{
  "n_layer": 13,
  "d_model": 448,
  "n_head": 7,
  "n_kv_head": 1,
  "head_dim": 64,
  "d_mlp": 1216,
  "vocab_size": 19763,
  "activation": "swiglu",
  "norm": "rmsnorm",
  "norm_place": "pre",
  "norm_eps": 1e-05,
  "positions": "rope",
  "rope_base": 10000.0,
  "rope_fraction": 1.0,
  "qk_norm": false,
  "attn_scale": 0.125,
  "bias": "none",
  "tie_embeddings": false,
  "parallel_block": false,
  "init": "trunc",
  "init_std_qkv": 0.0371,
  "init_std_o": 0.00728,
  "init_std_up": 0.0371,
  "init_std_down": 0.00442,
  "optimizer": "adamw",
  "lr": 0.00164,
  "beta1": 0.9,
  "beta2": 0.99,
  "weight_decay": 0.15,
  "lr_head": 0.00723,
  "warmup_steps": 264,
  "schedule": "wsd",
  "decay_fraction": 0.694,
  "decay_shape": "pow",
  "final_lr_fraction": 0.1,
  "batch_tokens": 262144,
  "seq_len": 1024,
  "doc_mask": true,
  "train_tokens": 829900000,
  "steps": 3166,
  "dataset": "wikipedia_en"
}
Each number is 128 + 24 x the weight over its row's rms, rounded and kept within 0 to 255. Layers, rows and columns count from 0. Numbers have three digits each. The size before them is the row's rms in percent of the matrix's.

# q: layer 5 attention query, 448x448, rms 0.0474, rows 6-13,70-76,134-140,197-204,261-268,325-332,389-396, columns 224-447
# k: layer 5 attention key, 64x448, rms 0.0421, rows 5-12, columns 224-447
q197 088:141164075112073142140135124150139154118114104141129113026116116109119113150085148157137131047107150158134107092139114127123113106137087161125154135140127142154146137151126131114160129129150137102117137125124128111127129118123097118170127154133134120127094069125153137156117117134134131148147147144147109134117139131136161174099124143125155135148139144126149140106143131112152131135089128145118195152162151159146141141137112135178151141133137118055117125104157125155070100133131138132146116124125149140117142116105107130128126148104119102147118094123136086144136082099141142151124129146117107149162149141146128085152158112152129117170103085168098107100113132130118154122125
q261 085:141083080140079154113156101107121163138104104133089126101108169113166110090148161146153101189118097146137179137122156151102109085124100104103123120071184144153124166162163161100146122102124142110139137124165129123091160158173140156111113139119160141127109148164144133125124149122139138094159121089152094126110139132090124171120129169135129142121144137124099137079147131110127143142136132111122160139148139155142094121110137173151143137139182112147098123151118111152070106188128097115117143091148131119137182154142106137112127123120108124129118140139163100119178127092097126134139169147078141130114152162124135175155142097126117118107101147116159140104136103106154136106079
q325 086:114089112125100094113108145119160114071118147120123163139111165143101122122138159136125115172079116177155160178166103145142108132150148110078118105139093100161184159144151120129126139120125140093112117034115149131120144183128142128175142150129140127136117139145129127148088117081136124088109131091121149101167134149149172112119121145135121118150133132126153093134092129120077090092096127151183121136136181101128065097153147169098112102124128123124099155144108143148104140132153106148117114090131127122142104143150160120082084134162124143161118123122114132112106140143129147101120132190145152134122161131162113122102099156109178129149146153116157155134130097105131113140145
q389 072:129121102148152144107146115128139123101090097158101090078119118185116088103122131127132164151149104184139172153162109150093176099102090142129086118150113097167130108141106170164144137125134129121128117190163127120126149153103138103131121134133135079150136111124165144135150104126163155126093150108116139138159127165122148109138172134136167156153105145110144151075081107134098114133088128159163133151098117152107165120146132153125117132151121087079134142088127109139125153142115146110108115130121109078139157167153134149145126128113119121124123131113137128096129095135150138124150083097121139128128153141129093191089142091122147104152130137132141139135116140127114120171130
k5 085:164148155110155124136111131125111122070124120111117110146157121099110132088121089154145116126091120138107077070127128132107081141121119092105125103118118140133097127106131104127128117111159137196128118151137141134144141098109120129119102095123139164146152153131114114184133125139117125089122119162135136165086113133088107169147138130127152114152091120101144147169116133101112106115123142174150125128168124134126155101093113118143138124092101107128164151152145132134164179132144078077114165115125122127153106128131126127144109182170082131118133148174100148135097122097152144126132126130127075064101123115130118141111119145131119114113089117205153146139098108112133139137107
q6 124:144159141085172115110131158111119108125139175113164152131124125125107132127137110119184120126123102083095126055113138121169115168151139132110141182134068171148099088123101094151106092122162146115131137128127092105113104114112120124168083073159134139118114116140146073080095110120103129108135138133147111160125085145145114096082104115099132128105125117107132125112097174117124123079207163123119106102117121128117139112095117124156129094114124149072152125136146127124154131137113103118099086152115132183090138138161162123110137130138167108102127079135114143139083112075124129119144144123133110104152127140126088090100109105160176124109149141178162122132133147108125117131138
q70 088:147150180089146066117155125119138120167147108084144153123107117097136130112145121158127149109112143095086117129154128139136136148131122148097091144120116099142136120139102146082133117115121139130100105115142086083151064144117163176133117107114084131112148115157124107110100153156123117132160122135136091122092137184165110091133150105129188137133121110155126121111090147115127102107189145124114074091127138128115174148100155102118120111073147116119137132070128101158137167131123118149146138120119139158112116105143116119100180146122141101115144115139147165096141145116130151160126163104158149149173132094132154151130072135166115171119115146150136105165108141141132138139122
q134 077:104112125116168123118149166125153098127108124099153154142175115126125175097099141124108111169128101099113128121112085129138097158163130143123163135114120141147106126131115131146147151112148153112131105109150160120102118129131137118111099100116075086104158095115132110150120181099088158144151123166146090098095178118091153076143142114107133093124105123168109106120132118122109153131113114180163119113113117121151141151112163150128167111149144117150184098127155133124128196161109123151125157156153125163122087164081109114145093129142106103163135134140129137110119140157117140136140133130088191127140133130132158109178139108164076107136124127088170138136140104146104120145141
q198 081:116112171068107142099126144121152098139116102127136168153131095089167169140168126094091105182165160157115120162167130116126154109142138161101104078138106135136126152140127150130146148113128138147105132117160111125115115153106152092125089086137092107114165135135144110114118099132150146110142170164105133143126127115129105127148133149143116120062084158113122206128126135137107119104172126126137112099135143175088108145112158122108098126126174105145113130139158093130111155128112148171087136127127130134116119161128169165122113124147105162135137098071151147124133142158135095103156089131136129115136157121114073095126117109155145082102123136133120170122175122108143106108111
q262 071:108172129103154170121131156144193122134146106109120127122154089129136079140120096144113155137134148125124142161128099139131162082081141175093118159151156105154129141133131119097098110123121150113134103102097142159123078150130163120144102083137116123158127117111109087147105091130118072136123119153116155114112136080130126110140110112138109153146119125113127166120156116168126155112128125115135110079114105135152139149134100081129149104136128136150152087129102119176117121159110161129152125142141140153144080161126118148153127107128090149099110133102129160105135116102106120109091106162091149155088114113107114045161100105129099114071153114133111129168148171164162085171158
q326 081:087192135125130111094105111163103088125136124111175138105150175115115085155122143141146110071109135128057102121127100107136069133146093157107154156144144127091083107161165133108157113141128121111105150116089125118106122146113150107137125135114144122104084114140126154140135145123165129123098123156138118112141081104106113132094088107163112118111118135116122148119098143176110125160113134109155139099108149124145116123128128123137117112123103122165116096142134116149133137145150135127090133117115168136129086095118119123113158142154087111152124142125160174118119161125113116126127121140083127140122154120160127107106140113146151153119097139143147166127117148132132085160170
q390 073:150138177146133138138124162131129092146156187123128186145076110069148124083141109065156125202129138111119161124116107150125147146142142149109115186089129118132143109144120092083119101148155101111101121141130127127105094131132136122077085140165119139148148128128124149154101136172111094142133136090151131125087135149164070080095118159103118119113146104202114133166117121127146113143097160142136128140115109112130084157106122098146099138122124131100154106142134130138106124132162104123112147143139172180115141127145166149129132121111112119167120113144166096118136109122097111135105121127139140163124143159133131139165071111128123152110140169127123110132156121116111140064155
k6 070:132147147135097131148188153108124138125160073105134087186184120124069124088163146173090136116132154132118151126144145164136131136131118118128125153113125173123138143151110129171106133114094171164137149080098142148189170126128121131133149103139082127150101104146140138155093134087139118154141156154119123176118152118120079177099136130102145151127085139127102115167173106111127098120161130081140080108132134140159079124123157108094160104091122139186132159159134131128145112145105141145162118110168155146129138180168134148118082084148145113118121125146154104087156140175114090127169126120125102079115065112115127101139085139109159129097132092147149128116138137114137105130132
q7 122:185135123060103105091118122136135129118097134109168162106118117132141137148131142072137145119146132098124091107139108126110089132109117137123176118090114102142114132150124123121105110090126116098090134122092101076130088158125120133113117140116158108140105140173128141133121135131119088091148134114118136126119142122135114103124093182107141141166097148098151137131137127132113129114122143131111136097092124080121139172119126060145145125081123139118097138096116088150127057088130144122146126128111148133117078108144088101135093121085094114149123140151079136100123160134110145147121133161111111118147187149145130114196116113151112116137119180164144147159100134120085165150149
q71 095:162090118149146120110143104158109151107142114151176103108092144106130177162132107139137144160171148175127094171099129148091102131121137120114086097140122123116147086153102141137143125107150138115130163116094120150109140092148150193120077123137148133114107166115110139126163109124090110143136101086115080138160155079130114100112114155112158147125161124151125115094157130101135115129118134135111134149072145070132106137091112120127133120135122138141113145092079125174128111117115122099131131098119146124085138165130135099137092154140158109148136125164122096126170095142120150115113151132102135145120165173150117114117116107107121139142150192154134148116079143119094141149158
q135 095:178114166143118161125125101120137149123139130092106122099136118120132120155135137115142164164117146139123063110152179139103137113115126105117119139098132134116132110147160146090107087100114115124152164131099106133123132090171099164130128142104167182136086157180154133118120135123128077137125100099145124155125092090135090156105124115120117167126166106100097127146148165088089108121118151110089105140109138126148146136134122111098140133124134148135131145115148153126167122088115134119123119144120153091124134122183141101129164149138178138127107160157107122130134120155125161116132126157139104148108120124107103134122071086114084115140093174107106118110076143076141145133107
q199 085:092146076133126142108165168140141173097118138152153127142119115188135121115140131161148143099171126112119096134136143074140122103135132148143150127120161131110122117140147124150127111119110158103091156140046099124137100156099106178127191126098099138146131110142114113123130091075135120140117083080132128105086136118116142111100116152135131135138165141171146110119102121138145165117133114138121133111132138139156129122137126162111147113099144165136139069116088111146107136100121134117128129105130108135109104096142112115123150149110129112129146173113096117153170135151142121116115130090141110117108146115139133158117177132148146169070119110154093089163086123139070169145143
q263 081:111167134174126079098119128124133121104137114153127125107125190116135131150169107121129109132142129121139130068160142161127158114165134097135126095125151151101112135126102120102103128106110126114117095130109110095170124084097120089100120179130152101141109146121188148109147137115143144100088144140105107108165131143129120114110152125120141116146110128111107133126122121158127111091150129138105146087118147127124127145143145143133114135123153159133131174144111102100118155109096118138111133088114155141139131151092139141124131158147142148151112106119147144168144139144132120122133139113132115146102148124097137103095128174089113131123117192107111134106088142119127135149158
q327 086:150083137125158112121107161130165176113149146163113122112185125141096142115111115135137083150153088093128137106167135080178132105137135133098113131138096124089124164126162130139147140121138110082158152098132112141111136099142151068126167151102139070180107119106128078108140100136110166128104148157117103105122154148155147117144111174152110144157152149140137139109109132125109190132175140122099150138156136127106096102125156104125106164137124120115134145109108124094129106172132143109146141128132158109105117106111161158154159125098135146134177160128134121161157100121126141148101160143142109112158128167138123138153165126133119138102138103143155143113130145147144169122171
q391 077:104136146126135138130139114136113113162110153163156130100117127177129175170133143145104152133137171119153087122143108169137128142166145077193111151127143115168153125148085155181142103150087090166117125091098159136140147105091118120147171107105151147142127172100101137143118154115143114147129122112103145127140173120121136171150134076112163123131156139136153103100165154113160143117124129158112125112107137128109134136128126132116136147123121106153154154129131149144120141148123102156127132128132133130155157107160109136120127141186109091116158139138114153136171138143145133129110125096126123135147097114118134130124108120128160161124098181081120067109117152141113124106137
k7 077:142148106189159098146081077130125153107133109142137121158128108171151119132122100119104128148179110110137151110126122136120133153157134158113091067121147111099098170162147126122099150096094140144087105140134173125144101105141121104129129160121120131140142083075125139149159128133149146173148086141145130122060128142140115152090137131090110114137127104113128117205144118129109136163095131176091167094157089138114110157135167165120130094127152133123118078128137104180147110103148118120117192106147138154132110153117069103130151106125168135111166117114117169113116101149124148087150137110159143113151147143123143144142159158124109117130125099137106090170132155127140135125121
q8 115:102152151104129133074101147129110091103166115142130128149123110129135151139161145153127135130116146136158170140123123114161151155134153158121102138122103126175137081155092102133143163164127142173119108085142111136117144103096138110137159074121111122133137156110144092126133160129091157127149142127094076159142150143153146098107084104151128152115155114142147139074093135130130094103155138127165097148119094143137096130139096146130118115160134097117139102145128100132112100133135109142156092126130106196127130090123148130099138145128132091140144085146150155110128141116115118146119163095147110168156116097116135093108126163159144145140127135072151120093142136186154139146152
q72 100:101144172095116102070165159126147101170169172107156149152121107121132167156123083149116174142122140117117135187073112144114107172143160100104106165111104103106130108179080090110132137106180134140121108084101112107113097122111165157101102132175100135114151132151141112159112129132095133144161131107112107144120173115178114091121116135124170122133172128176102114092107136078132105106187133132138084142073129101150134155094109127133095106131118132130130099124089092129133128161116107142146122131096129179105124145113127133104151171120152102157112125149123135116122112121105144140094163120142090145123135102136140108139123137126141169144158165132146125157155146148139159116162
q136 085:080090145139142113100161146173103133110126181112118122136141111159142111134163156122120132165115129123124129155108138136130116133156134133125143157117153125135078147100134132088135112125103166131137105044128142104120146125102118086123127143093135109124126131135153124118136143083114148140189098122181125053154105118145161137107136146150133100118141123127124114104139076122106180099108115151131129082129080153168105125148122118136124088164112120116122107123154136136122125145125132125152124138120114101125142111119131118153164113137055132107077131134140073117143108168116156125110138119135157159115105100132154101181151155152131105117113160095113092125174126129129136151131
q200 078:128148111132127100129107100128157146111093087156139108108123129118106143142107161179099134126129101131118087131177114086164129135082166134141147112140159107129089158157166137142148140105150103079095116140058135155131154154100118164166168091101138115133138089136130123095118095122132158132120126124162138112098104113174132124159149134174109151156125108094141150156132125133071173100116138132149148130112128119151078116139137174136074144106129110121122108113103129150129129127083140115131135177118143109094071135111162134128122137128132161135156137113075138159126105116127118088156138139140132094141157118109100161147140135157183117122148121127125177098080144132083149138160
q264 078:121155172117141082077116076126199107131155128133133127112156131131134104150108103120138163141158167151129140114107115148116104093139134129127147129091133130158142143140121135113109129130120117169128091068137137130165140108102131105107124100138179111125132134121163169117131165126127138061157068134117112117154151099107144136122112137151082164165133127097142148144136122123106148121132137145136133103095112167153182114145114130164089098127153144182131119128110122161111138144126126119153146080124113123120116109112126126133176108076106172140112150123140139130171141135140104161114193143160106149116123129162149109135129115122147156130073099116095122121139145142099114152116
q328 082:068146124109103110114154138130132130100149150150137082116107140149110103117126105090133135115125074138086149161136091075096158147149172168127139171152145127123126112141101125144123122135153135128128126128131120103115121168112145104151134122131114065088107066163132112143139108168140128149101144127134141141112133093115141117156118130141102164133156133118166095148101138140137165142143137110134075130119132136120104120157160110131108154169092118141134145131131113098142117126141143127120139128117160121105099125134122125134138137132131120143132089126143170141154110150112081122117134154134189134158154132115113095127160125140139126109073108143163135133122101113090076123167
q392 078:139117126120100133117145141097143116093162173154125145163128125077130142143141126101169140151117132137125167167104068125144120180158128140166115147121123122152154120129114120116148126169151138146115117082159134123105112142088171145098134140152125105124103112141115091089120162156113123145157128118160115117130173113180119111113142132123139126118147091134088121153103108091075164120099150098133064089118108131159119121103115097140090137116114140120125103111125123159139108130132130148138114127094142160100130123166144164137144119104101134141116104130166107105109130112094120085107116132099134160141142126115141086158082104114146137147154142115124101121159150120128126121142
k8 094:137101121156118134121106134092110139113125144095168152132106107094120113137073130111119134112137105112098120102159168158155136168091119113097106126100130137127124121127136125163104097131128114181123123117128140112130123123137119147129125138097168198128107142103134119142124111198116106124137152123149099177136136133118140133144142125093134142150082135126088104165129153150064118135111134115137145151185152107136110141152128116083144152105124125146122093119081115168155110136157117118111115096127131114155114145179151089135124129139146141105135150174146153096109156110104102094154140101108099102145136128167118125086110170155124161141201096152116100167108149145143084112126
q9 116:141148123080163117127114113105134136150092112148144108149126129106141115130128113135171160119118151102127068097126112149133098121096155144074141115136122105118122113154104167141128094117147151105112115148170107097103100107110120112130111107159149127173142120132134120094158128177136109166108115146085129145130109117139123076110103169060135194161165184154134129120159145100152075119141148104154122114092152158116130123119116116135132108100117137148124132101128109193129106158115142158095139117090145157132095126196155162132086135107135107134144130174110138096079125104151147130161142103148082097100169139128114135137075098125110133169134141170098146194167107133114159122120
q73 093:165158151126152171143145095109146165142153139096177107139118140127158138140134139072150151148123106146141098125116079135107107129131182157059115090117136161113165147177130144138120144112146134093122116135147130163131133088110107186102124135167135162149173136127111113144157161162097142125112118117105142174101165130145136135108106113086143142115155148183154127131146136107157092132095156124108100119098136120122142141119138125155093128078136149140111147113090130136139114168114126114108145168138138150147088163169119142121105119158155116133152088125116177131118127125124123158137126123126079110095094120113116137137085106101141152153138134150106159144105089077112140155090
q137 111:159146147124153135130122076098129118167134140135136147134113112105136167108142058106116145116110169131166075162117136131108108097123170109112123170100106122144132115125145125139174130105122160132139156150150133108125107087136128152138089130133138185107164138101077117166110118154093173110097121115136137162116106089173091110076171135121121163109157098168118085152109154107149115128113131129088154123089132097121126141136118130153120128110132137126129135104137096106152114093104130148147136174127127168140119160155166142136120150122162121143130127151133141140062126086114119125137115093137105122147117124138131116147126142103114178165127122125122146162148108098183143105162
q201 081:117162133126131103135115128135117106159074109156101135147118101163137171128168106111115153132126133123097123108121155114123148140136141121141136121126144122110122103155123139130129176131131119147150156117137142143115102129086165130099133115174158169144126151131103123130098162173134139140084139085068191120117133135136128109114090152137091169114132113114116185147134149128161110053102138101116104151112157161125146152129095073116112149116101168153127144117100141095139140083139110122139099087120090118131130100110138142070132133115116115143133094115100170117124160142144110122099119151142128125112170167127104123130099142116115099138181114127140104146134156130117102121128
q265 093:125175168108168114097113112148126109166150134158148124171136119146108132143121060116119157095135148136170092108131102136162152148106150132137153111119122149127097130114108106167147139119144119159095097118108118098143121069115132140119140137151116158162166133067165134108141127142119153127109135108100105145135170131197140083143115151166126153142152134126120130107146135125142152124102133132121148142131131109149134144139128175140107150119132120140121109138134117115119120061113115141143124133143116169135133143131142114100091159105155140101123106127116166140104092101156128137134136119166113114190103123153141112118120213147140172129139115109080115130128141118124151141158
q329 082:114124127135141121124095111144110134130110116110179104093155129149147124127136116145117121150132130138130156115186131130153124118117142154108141150114142155155117119107136142139140082146155103127118170162139155133089124083112124109126099114135111135167160118137154096146111108128124143123134080106149136142128156074145132153146128135162116124168137103144139148123145106143148138145184147125128145127117151119148144124101139128156106115161128146155146121127128093141131133109132135160114160133142111120137132120088127099179147172134153109132141096122119150121143091145140128122123128137163086158080134087159141155108150102142121157147085119127146132121153122141130167127155
q393 088:120144101144138148126158132121133096182165173144130166155150085134113149143128109157083139127130100107163115107102133134136106119126129124136101130101138133127129131111102115134128138059080134161149125132108149113130109120102175163108131130078091166099168172106070090153101182133108136143145087129147151123138113184113102119140149095117129106097145166175097070129136143124136124150127121155131106120163140115142119133137139164159127176107126116150127114107112113161120159100119103136128158128149174148152138144098137120156117163170140109157122121152098120131118146141124097136110099094157138107107112101106155169116147158126088175109149123072090090158157114103120127124139
k9 092:124168137155097116130154129101117119132090112153158111101104167070171095153109123115127151148148137121125107110130140141153118154128108119150147125156136068132130064172105116149117141101108123130093123117095109138125110101099132122138082094116141156102145096126128139132119125078146121130097138081068095148131150146135121113100163122135159120143109137149126141125116147128133111130108170120084118171122108105094123142108108091151123128133097142108111173114102106188151056112156104174109137132098142137101119168133110129103122100076136148129120121155104167141122150121117102097176142085112133118168101144122086117134108122126081105171139149070144117136102134144148141095137
q10 120:154118116151076138182159105125117178133118105143090129133132148205115151149120115137112121132126151107143140147148133096076127103148120158120113143101179150121127125154120171110148151098102159051156165100140152133111177139160130110126127143170117121097109149140109113185118108094147126165182135098169170127136118106110111125128171155124092121106142117127121123100136090106153167142085104098077156122102138130178108121122149116160113107133125122069118160114111117114115121153118182091134145118136146126146116110090131105137076095149128148163130113111082102123141085139098129122101109131151145176125140162160166112201145124093129109097100124162112158124104120133154132087135
q74 128:191099112116122138186133109137130159116112127125091141122128157153111089138100175100098117135104142136108102104151165103101150122131115138128160134133148160109126166115169143130096114122124148101145152136166161137116152137137125064163148146126111117138096099145109132104127128142194131144090117120169156134115131123098143165150140122080096097117106116117115115198146132139127153135127111090107171100131109152132116108143155091079145117093154121139152145118157153090132118111131158119133173145153161111142163096149130118172098114151145119142121132133129114133155110133131129113158125155127170093120133160149123118128123098123144093128098085118086121109121096123095129117125
q138 097:147103119148153128129146118126100132095156147071114116163143128142131136153106168134091136083144145117108120135137158128146143102127142123118122179108116127115097151151152165123164136135113124087158171105111175123119164161146138068145156144142125143145088115139119146116140117143159131132173119098150119084154110097112144164147147149167112156135146133168132143094104123158117162147167111113091145115119076144100090139157131098109072140143129133130098105116126141109116100132152125095153147109139111071117210139129147104125138079098114129127132134119129088151194076143164123105120098134105128141111135135123135144114137126093147102142105203118118100086160125149160145080157
q202 084:107124104155074119130099105126111140130153113079128140072129101118138092143090144135123131076153160146132136100106122141094092119161116087130157140165156144092122157104116097135138111140136140084141081169121140135156146155106143099127133139092116079113154105120128123152143086125129095117115098141130105100120081161158189106136137101149123165134129124113092148128128099161065120148134107116156180141129136111134094154111113136124135136162150125115130123123129120157107135144119123146120118133120158116126127137108092113185126127100139126150123141132141110103129127110141144142150117142103143159099133162117124036139167149132107167149117157189116119104166141120141125138126
q266 081:135068104152116138132139118135107159134103123101136124101103161127172138158102192131098101159151124170124120163118146096086173098130098137164142167131142117092078162140136145129157133125088107077140184149104167104117153157138145137147129149093163123096104107151081143116120160095155158130126107146137116137112097112082137149166159128111092144100127127148118128092112140149111143156109108122160127126115130145113121109123124141097124143135172142125135156133130151165106152131110137140092158137138100124156159099120113116134153117087148096091097138093129094125145152149125090154153121130084153122156149111129098168114131077135120095120118167121146113093143130116122111114100
q330 077:168120140129118133102134116134158099144131097141107149124136111106135081118140138111124132143115117096116140121122133124158169156122104162145141118137098123122122103120148129139125133136138132124150119125101179163116130136068138125099171105114148137141117183152122101118148116165135096094100164139140122174080139122116115087142148100150119117086108090083136131177131124138087133133162128138098097114134135172104112127117139101102114081148116127122147110120092171122115147130164133089142093109132104145123124135162135103142140143096106133132108124104149133163108154138144079118130119159157133130110131137117129118164101099103160101115157113090148170146134123128119107180127
q394 089:150073080134123061139140127146109126112081094129140102141128135143108150104138156116141116143095144159146150082196176091097114123131126130102168132179119115155102141164094153145123126109088134110121162157136143124131189135136099097131095113146097161128163135132139139139137130093146167126087109111137158122150116124092133130158109156117096102096147127146127119182166116157129137112100126121109157180119125125128130099147127144076117107123127126155126115133099136106129123118116135150161132094122150050136120125112104128175156090113151150112098123114141120136153117155147128132146133179132143096135165117160083122110152120121156120141115103164144149106120114117113144137142
k10 096:071174127122141128107118113170147112143113136152131132102113148157117130124158097168111117113104125159137134087111077108158140139148157107123095124119111123128097137112115131135173107162149067153113118127125097163119132117097141128137096127109144126140130176092109125131144110089129145094137119147104182126137138180122130132119150085169145126137096172109180140116125174138123132079118096156167095160145139101091143120151122110149167126105100064138189133139125142100165146135141157100153132126160126104130098120121130121142128151159094113148111123135146144149121139113125154128139157092102095112106092047123122126115136157131129135115104103103145133124122154147130129108105
q11 099:104113146131120138104133170075145103111144098119135136150138138115119104100125150141096121157116127147159169089108120128149143134129164108103143099108102154123125127122132117168095188130141134128099119083156111143127141125119144151108146110065120121120134108116124155129136145140135151157123144125112095159100182134132154120091122112173119115109081093106122139165111126123124129127152168146146132100136130099159115116125124132134132098130101134147120151182118135128102132167142140090165125142107134105110110108131105105117074115098145094118146111150091138106122124083138109151144162113110140099133117132151115153126123146084130124124150117049143094147120132159122131138122
q75 101:104128167094084109082142145117145093125136131141130111143116101127139122112129112104125148147137146128163142174146109142147144143143141110135111132101152105097140114161125111127139135138143131082126102060154138124089074116146172141098127092135125099115127136145131094134131136127108113127158151123118117108117181120178160105131165122134143106138123142133132108096084139123173131136158159143142126138143096098139137142097083139120098104100102103139123126136129102163127092117122129140138126168128127161112106124153125126138142136099090123161136099087123145115104120112100109131136157137113157102159127095087136133118097154098146161169133148115167141167179159137121132087156
q139 092:080142182144108187098139110126096075103130155117146095142149138069121133114146139155137195129138161130126117152088147112165139122150142119139139135177128116159153106103126100106112104134133132114117123110120139122160096113139098130117124129117140131132116109127212091091134162148117104067144151082128082154138120104133128125137154120148146161147104113144101132135076136137094104121146126106132125082132146123170134154155123107146145117134118175133130123109143118104135140124150142127154116158102079189117107130149152135113133104122091104120176185131140149079113091098097117112082105112136102181098148144121091104151107116098123112139108160136139142132113136194150131096140
q203 076:090092140092153138104135144124106110147105115104171129161125144081141147096134089101135128135157103080111124102142121134154113102140129118108122169129151118130125063136155129158159134096088130134145126103115138135110134160109125156119152114153133164157134155099133083127117127158144150115122086144140143157104092080163142106115109144138207103120117127150122153119080092147159142161115147121128117124150139140121087139150151163139128134100131156154116097147117135149114139096116120091110092115116124204139090136125124145114092150163120138114149123161102157101102130138115137150126114148154141162142148109092120141089106197094114102096144144123191116151133151151127148141122
q267 091:128200156090166130129131129129181122121121143136110166148169121113135120141103116102147124092134163113144117160105074117171139144117151143125143086132098153114159105157110110135089135125152157122107108122166118083197078121133116140127162088150141111163142110100168090109148142158141105110125152110106088090098133111165127115114152139135111142187134133101181121143127134132132138154116140153117077075154109118151182129135142130156137110142114168133125091108102132186123106118133113118148093141099081145100087132163111159117114129147139141109157158156166196137108112114122078152132136117173105105142134164115136087107081134120109121142142055145128127157107126136155115141119
q331 074:137126153113137146089124110133135125082106142128151109118113106090118120132101183123125131129127094141148106110090107094129161129079118134082193158134166109115103128123059129102107152098178129102114113121114115142126134133107123132117146153147113122114155089121127176098105169165136134143093153114104142119145148139116133144143118088158132125166140153128101114130125145139142123135125154108165127086144096135117122148141112175108119129106094148164118149121121109095096103134103129173165127116118137161111074096137152146125136115162143090089171123095149161142141107067119091100140172093100121119104136154185089121148166118143121107139089128078167146140069155150106114150128
q395 092:121161169128131126089126147133126132110148161143133175151156122068109144162098109112150132151160120116161148133104096130173134171134108132136095139118096098151155087136136117105136130137168142137107083071142116120079098107103171150101125162129111073133102128126139072066156132178124082134167144090111104111141165144174115071119145145147100090152083125124122128126066116120114143081111160086154095099140116148143143108096111103153120126108138127152106091133136115138125097118145104143143112151121137176126103095148127139128136140103101110167155142091146153112098111119101126140109122144129146132117123141132121110123097152148121108128167136121139113186155144163113143139124
k11 106:202109169143131128143092112127132089119135086110154125136169130134134169089134121111095113159182130107145124093168144109146122123103126154112145117157105150147151114117104123121125140096136140108113123125101133109159126126141074160112158168102120138132090080135147116104139169117119117153169137078111132176074128098109106146086110156118148166141121074129144126138143104122101123129143166110128176163116114131186087084123141183129095102152127126149106108142146110129160100138105145143144134149140114126156136131147125100139100143158184123126104115151142130122141112098108131125149150080109131164139165148165128116084130140148090136093079127119101119139070152132130082106153
q12 139:147102081103150103145126130117142164123103140147103133115170114122102092103092120136162090126127107153132116140112153148078138101150149183099108123121145129142086153093151125151133117123085127101121144142132093143154127128130106107106115120152136134096130096107143142093163098142160153102111092162151180148149098096107153116164139138096083123125109165135126122158157146113140188128105118124113127124156154132091169147134180109122181163117146167130130075153138148129130125133131090093093150117107115062138148162123124104113102096117136162109109169140124105138121127128159145146113085163127112083165127180092108160115152102125135121116113088151106125115179173132138098128089
q76 099:138136085122132119127118101119114184097133140115137092086108146145143080091115143095111109146110137132134078129128107178131127104150139152110138115126162170137130127107117149151109167120105116110144161131156112119118119115127091068164114120119152126147143111118113143108150117145176099152086148138145105146090116137125123152110135136097129153147124189127148152155142124141098109108089142124104179119136170134102104112128143098141170122133106113147127176148132114112103134134126132128101144177129125079120149123136125131160112085143119082087122122151069139159129120137141118109135107126110133112147154138126122138152134087093124096149155118104092136087128073153123102075115
q140 121:140089104151144143151133106139119116119126168108101114128160149159138108130122192153135139126127131159108079083136148128123142132140122153125133144142146121151107199134135143098148126139111112092141158095092136132113145161130111064101160135146148137145108084127160186139137109124184130111102095141138097131125117072082186181160105125121097175138134141151097173130132156144132153114140119104098167079117121143101089125155157098099121118139125137148111125127106162115107124146143147096175143108097114087125150120126171155154144066133106123129104163126136085136166118146180137130128083133138111173126137132103119129152160121125129097122104172148110117096142129124097101098134
q204 086:095132109159098114120131105139161141127184130157130124149110076118134173134106090119160144087115111134140086091159106179152125076158116127161135150128158136130103128165102103113123136152147128146138087117118120125163118134095113139096111151131100114163119138147092118147131087129145155128158144129137124100125151118185125158126170062133124127142124183079175124122144158096123107127100128151154103134141116120174074102117094130148108138126129144156117099127111123147109130131114125122132097149139196162121137136095127142126098148164126132154167129128134079113097139130132165146121167145103143152147131111170115157130133111155175132138135134133128122107143153132145115180144
q268 098:142124113128075139102166114155099129107148101098131125121155166130159092166151187121146141149143119126153104127137111112113102164103075124120139162105120114124095154157139149119135109143121165083126138142100122152080091143143120072107145091123138083154110097168102134142129141131144124131078131105114097086153144126127130124160132131122095128085151153159137147122153149129126062124198137088148138121098119191139109154118140117106123123157126117141133168142119151145127100118101089127112138165128099101085153080156101126169133148098150118145124136109090100086152093140165102095114142167112129130141133125111103085113140094133139094138118191161123110095151135092120126106119
q332 081:153129124112119143121120162097141131141126097105156140116146144060104153128145161133152111184102116138102126140150109070109146085133110152122113182108122075126168107133129125119122139152100157142144116101120143139118143148125119108132176128165136124161127105132113116094114152072131116086099133065139123126143130136118147129158140138144131121118125156116139136156106127147088133110114131115173146134133131182155132150129140136151154114152162117130125131091109157110132149158092095132126156141120145125122088133215135106091121140111152097107153111073155149089132090119131157146102147119138176145135163099130115104124113160147149052132147149146111171170144089134137107150170
q396 092:142160112104119123128137124146112109128143100123142084147137143147160111135106183140127146139116180124127119113135115139129144107070146153104128103175110140124101147162135165113093140150109149120133137080132126122160098130132152095110177105168150096100139086155137140144147121118162153120068104115092095143122163103122150153122097148115132170132136125151152167138156142143103120139132129123131124110132128172163074146134135106103113149149133123170135119139127130155164138146119127150132137140076147121117110102133115132124107107129154081147164108153094154123081155159179129077140186122111132124168169129109119120122131148127140118166129174148126139138110118126122117086082
k12 095:131144115144143121146172157139122120140145094117124104128145165108118124089141123155123114141106114155110105166138080140147163082148123098172120128143099123143145152094118146148133140125136138147177167089129133137135075138153129129139124093116111152133147138152095120120133141075141141084120160138136150122151104086127122118130164110163174150126109146129154128115152140138135135158148151146112102139133109109124137126099140171123125118125133088154125154149116183111108126124140130130138131132099100177159124159132118136115090122132161146137086143161109156177118157118144110174113165105067127110127101102108103140108099152153113100096098156131183117078128091097140122123115
q13 111:109143167141130120123076108128126117152158116141140118134176116115123126120139123133142139106140090127124108129116092090093101140126124126109162080123134133098129117112115100126119125123089129184132087100153129141134113115116123133120088106151167125167130127163160075141113133136145102140167144053119139162103127099136091113092126120147161117120126078141160121140145159124137120122139148126156111104165157118124132131104139105146179139116102112159097112147125166149123130130104089098116159147089120107108103204125135128121174129146176121101091072156122105135092170110135148115111181140131115114097149108122127159121139132116087102100139106155110139149124146151131108154107